From a checkpoint of a small transformer trained on Wikipedia: vocabulary 1024, RMSNorm before each block.
Each number is 128 + 32 x the weight over its row's rms, rounded and kept within 0 to 255. Layers, rows and columns count from 0. The size above them is the row's rms in percent of the matrix's.

# layer 5 MLP up, 256x96, rms 0.284, rows 168-181, columns 32-63
size [100 105  95 103 101  98  99 108 105 100  91  95 106  93]
[[122 152 119 114  96 123  94 141 115  99 116 100 177 108 112 132 177 104 105  93  78 145 118  64 117 162 186 163  98 137 101  58]
 [131 161 126 165  80 144  95  32 135 163 171 108 131 123 137 141 125 111  76 122 145 104  69  85 133 121 108 132 119 113 166 126]
 [109 108 135  71 120 127 125 125 193 165 180  85 146  93 112 136 150  71 117 172 176  72 105 131 160 148 119 108  72  96 210 119]
 [161  86 186  93 124 100 133  86 123 106 176 159  73 209 136  99 129 145 140 103 170 180  92  84 130 140 143 106 115 104 174 145]
 [156 128 113 101  96 122  98  68 202 116 128 129 143 170 130 202 147 101 110 100 134 117 158  87 138 112 159  99 113  52  92 134]
 [127  70 121 145 151 133 129 144 104 136 172 125 153  93  97  75  97  81  97 136 134 119 168 159  95 135 148 175 114 142 174 149]
 [160 127 102 167 104 131 139 102 116 107  62 154 144 163 151 153 146  93 159 176 150 139 110 115 145 176 109 111 141 145 181 186]
 [135 150 110 122 134 170 129 147 178 168 149  70  66 176 118 177 118 173  82  86 117 188 129 132 142 150  80 174 163 113 171 131]
 [ 59  78 132 112 204 138 182 140 166 129 134 113 124 167  89 148 124 121 165 166 129  64 158 166 221 113  86 141 168  87 104 124]
 [156 107 133 141  65 101 194 152 117 163 166 158 126 215  98 147 151 198 147 200 129 103 117 138 115 125  83 102 110 102 142 139]
 [133  98 181 157 144  28 146 149 155 136  98 130 107 103  58 140 147 172 148 102 103 140 107 152 122 140 130 117 120 131 151 178]
 [171 175 116 140 176 128 229 177 103 117 115  65 134 161 158 165 101 117 138  90 216 145 100 144 157 116 101 127 138 112 159 111]
 [133 116 200  86 196 156 145 129 153 162 125 172 132 145 129 121 122  95 128 128 158  79 109 126 109 121 101 130 163 178 201 161]
 [136 137 110 116 104  70 163 140 167 147 223 100 138 116  86 170 134 109 121  86 114 163 117 167  91  79 105  93 154 169 104 104]]
# layer 5 MLP down (transposed), 256x96, rms 0.284, rows 168-180, columns 32-63
size [101 107  97 103 105  98  98 104 102 102  93  94 105]
[[ 93 174   2  64  90  92 130 116 132 123  89 158 144 167 103 124 105 137 139 144  76 137 111 158 143 131 176  82 139  60 139 183]
 [141 128 147 119 118 198 140  73 154 191 124 114  67 142  93 146 108  93 113 156 148 119  49 101 104  87 141  98 140  93 196 109]
 [117 114 139 130 118  98 109 160 132  69 113 143 128 140 117 128 111 157 159 107 137 122 110  72  96 122 155 180  91 113 158  64]
 [ 96 112  84 118 127 171 126  94 202 101 150 133 132 114 121 145 167 131 139 132 132 127 132 114  71 190 127 123 117 119 126 107]
 [155 135 115 119 116 148 140 108 130  61 137 140 137 190 136 125 152  58  80 228 161 103 152 126 114 143 168  99 150  89 125 116]
 [156 157 141 178 128 165 169 145 174 149  57 134  97  94 128 127 181 125 143 144 179 116 115 116 122 141 162 117  73  94 117 136]
 [111  69  76 191 118 133 146 148  89 159 170 177 142  76 156 135 147  92 139 135  95 161 176  94 199 150 126  83 135  86 164 106]
 [147 109 154  75 143  85  81 110  88 149 103 175 157 120 131 122 135 145 165 161 163 146 167 150 131  89  89 141  82  90 131 116]
 [131 151 139 141 100  89 156 166 107 146 137 138 171 168 110  93 124 119 168  99 116  77 109 147 133  84 188 101 155 128 131 158]
 [159 146 119 102  29 105 159 153 171 126 132  87 164 105  58 168  97 178 176 151 146 141 131 156 144 168 101 105 114 139 100 139]
 [112 108  88 175 142 110 159 191 167 137  89 123  89  83  81  45 131 155 134 107  88 126 142 143 130 182 180  89 110 129 135  84]
 [210  78 105  49 103 140 145 151 127 131  97 152 139 146 127  57 204 148 139 173  90  58 153  81 149 148 167 140 118 160 106 176]
 [121 158 144 132 153 182  96 123 116  94 125 140 103 118 135 121  88 117 107 102  89 154 160 106 145   0 186  77 152 103 129  71]]
# layer 5 MLP gate, 256x96, rms 0.306, rows 169-181, columns 32-63
size [106  95  98  94 102  98 106 101 103  82  95 115  96]
[[145 155 147 114  82 170 101  62 108 137 132 127 109 145 128 166 142  98 131 116 127 150 160 128 144 160 117  93 147  84 172 159]
 [199 216 106  72  85 124  81 173  97 151  71 130  97 146 108 123 138 110 108  84 157 203 145 118 103 185 117  85 127 145  92 183]
 [130 120 165  86 190 114 149 139 137 127 102  60 200 137 159 107  97 141 167 150 172 163 124 108 137 114 121 124  92  74 128 157]
 [124 105 135  85 127 128 125 142 134 119 127 198 156  94 156 139 156 147 111 122 119  93 108 176 115 158 116 117 158 164 121 140]
 [111  87 160 158  56 145 117 114 160 132  92 121 206 141 132 112 105 100 129 113 186 152  74 152 118  89 106 121 107 155 154 144]
 [123 153 157 163 187  90 137 138 146 159 150 100 118 196 153  74 113  89 108 180 208 102 132  69 134 166 129 155 126 153 117 203]
 [117 151 135 109  73 185 115 126 161 129 131  89 108 160 117 133 138  92 110 156 146 129 136 139 118 141  78  89 126  68 126 167]
 [ 61 166 118 163 140 155 119  81 106 160 117 123  96  51 134  75 150 130 107 107 121 145  95 124 130 160 157 135 108 120 114 150]
 [110 139 160 113  98 150 134 218 144 145 143 133  89 139 125  51  96 197 103 139 102 157 151 168 178 168 120 144 154 128 110 138]
 [172 158 173 154 112 106 119  92 139 139  97 179 151  99 130 114 134  98 190 150 132 149  87 146 151 116 129  87  92 165 125 150]
 [ 83 113 132 115 100 129 104  74 123 112 133 108 135 104 112 127  81 110 185 141 155 151 154 119  49 146  76 127 123  85 115 154]
 [ 78 128  79  91  70 103  99 114 126 103 152 190 142 123 124 184 156 234  85 193 160 118 180 126 135 175  50  89 130 140 125 104]
 [138 174 126 126 182 223 115 147 172 122 171 123 146 135 116 105  85 163 128 115 128 124 152 109 122 152 115 129 121 132  93 177]]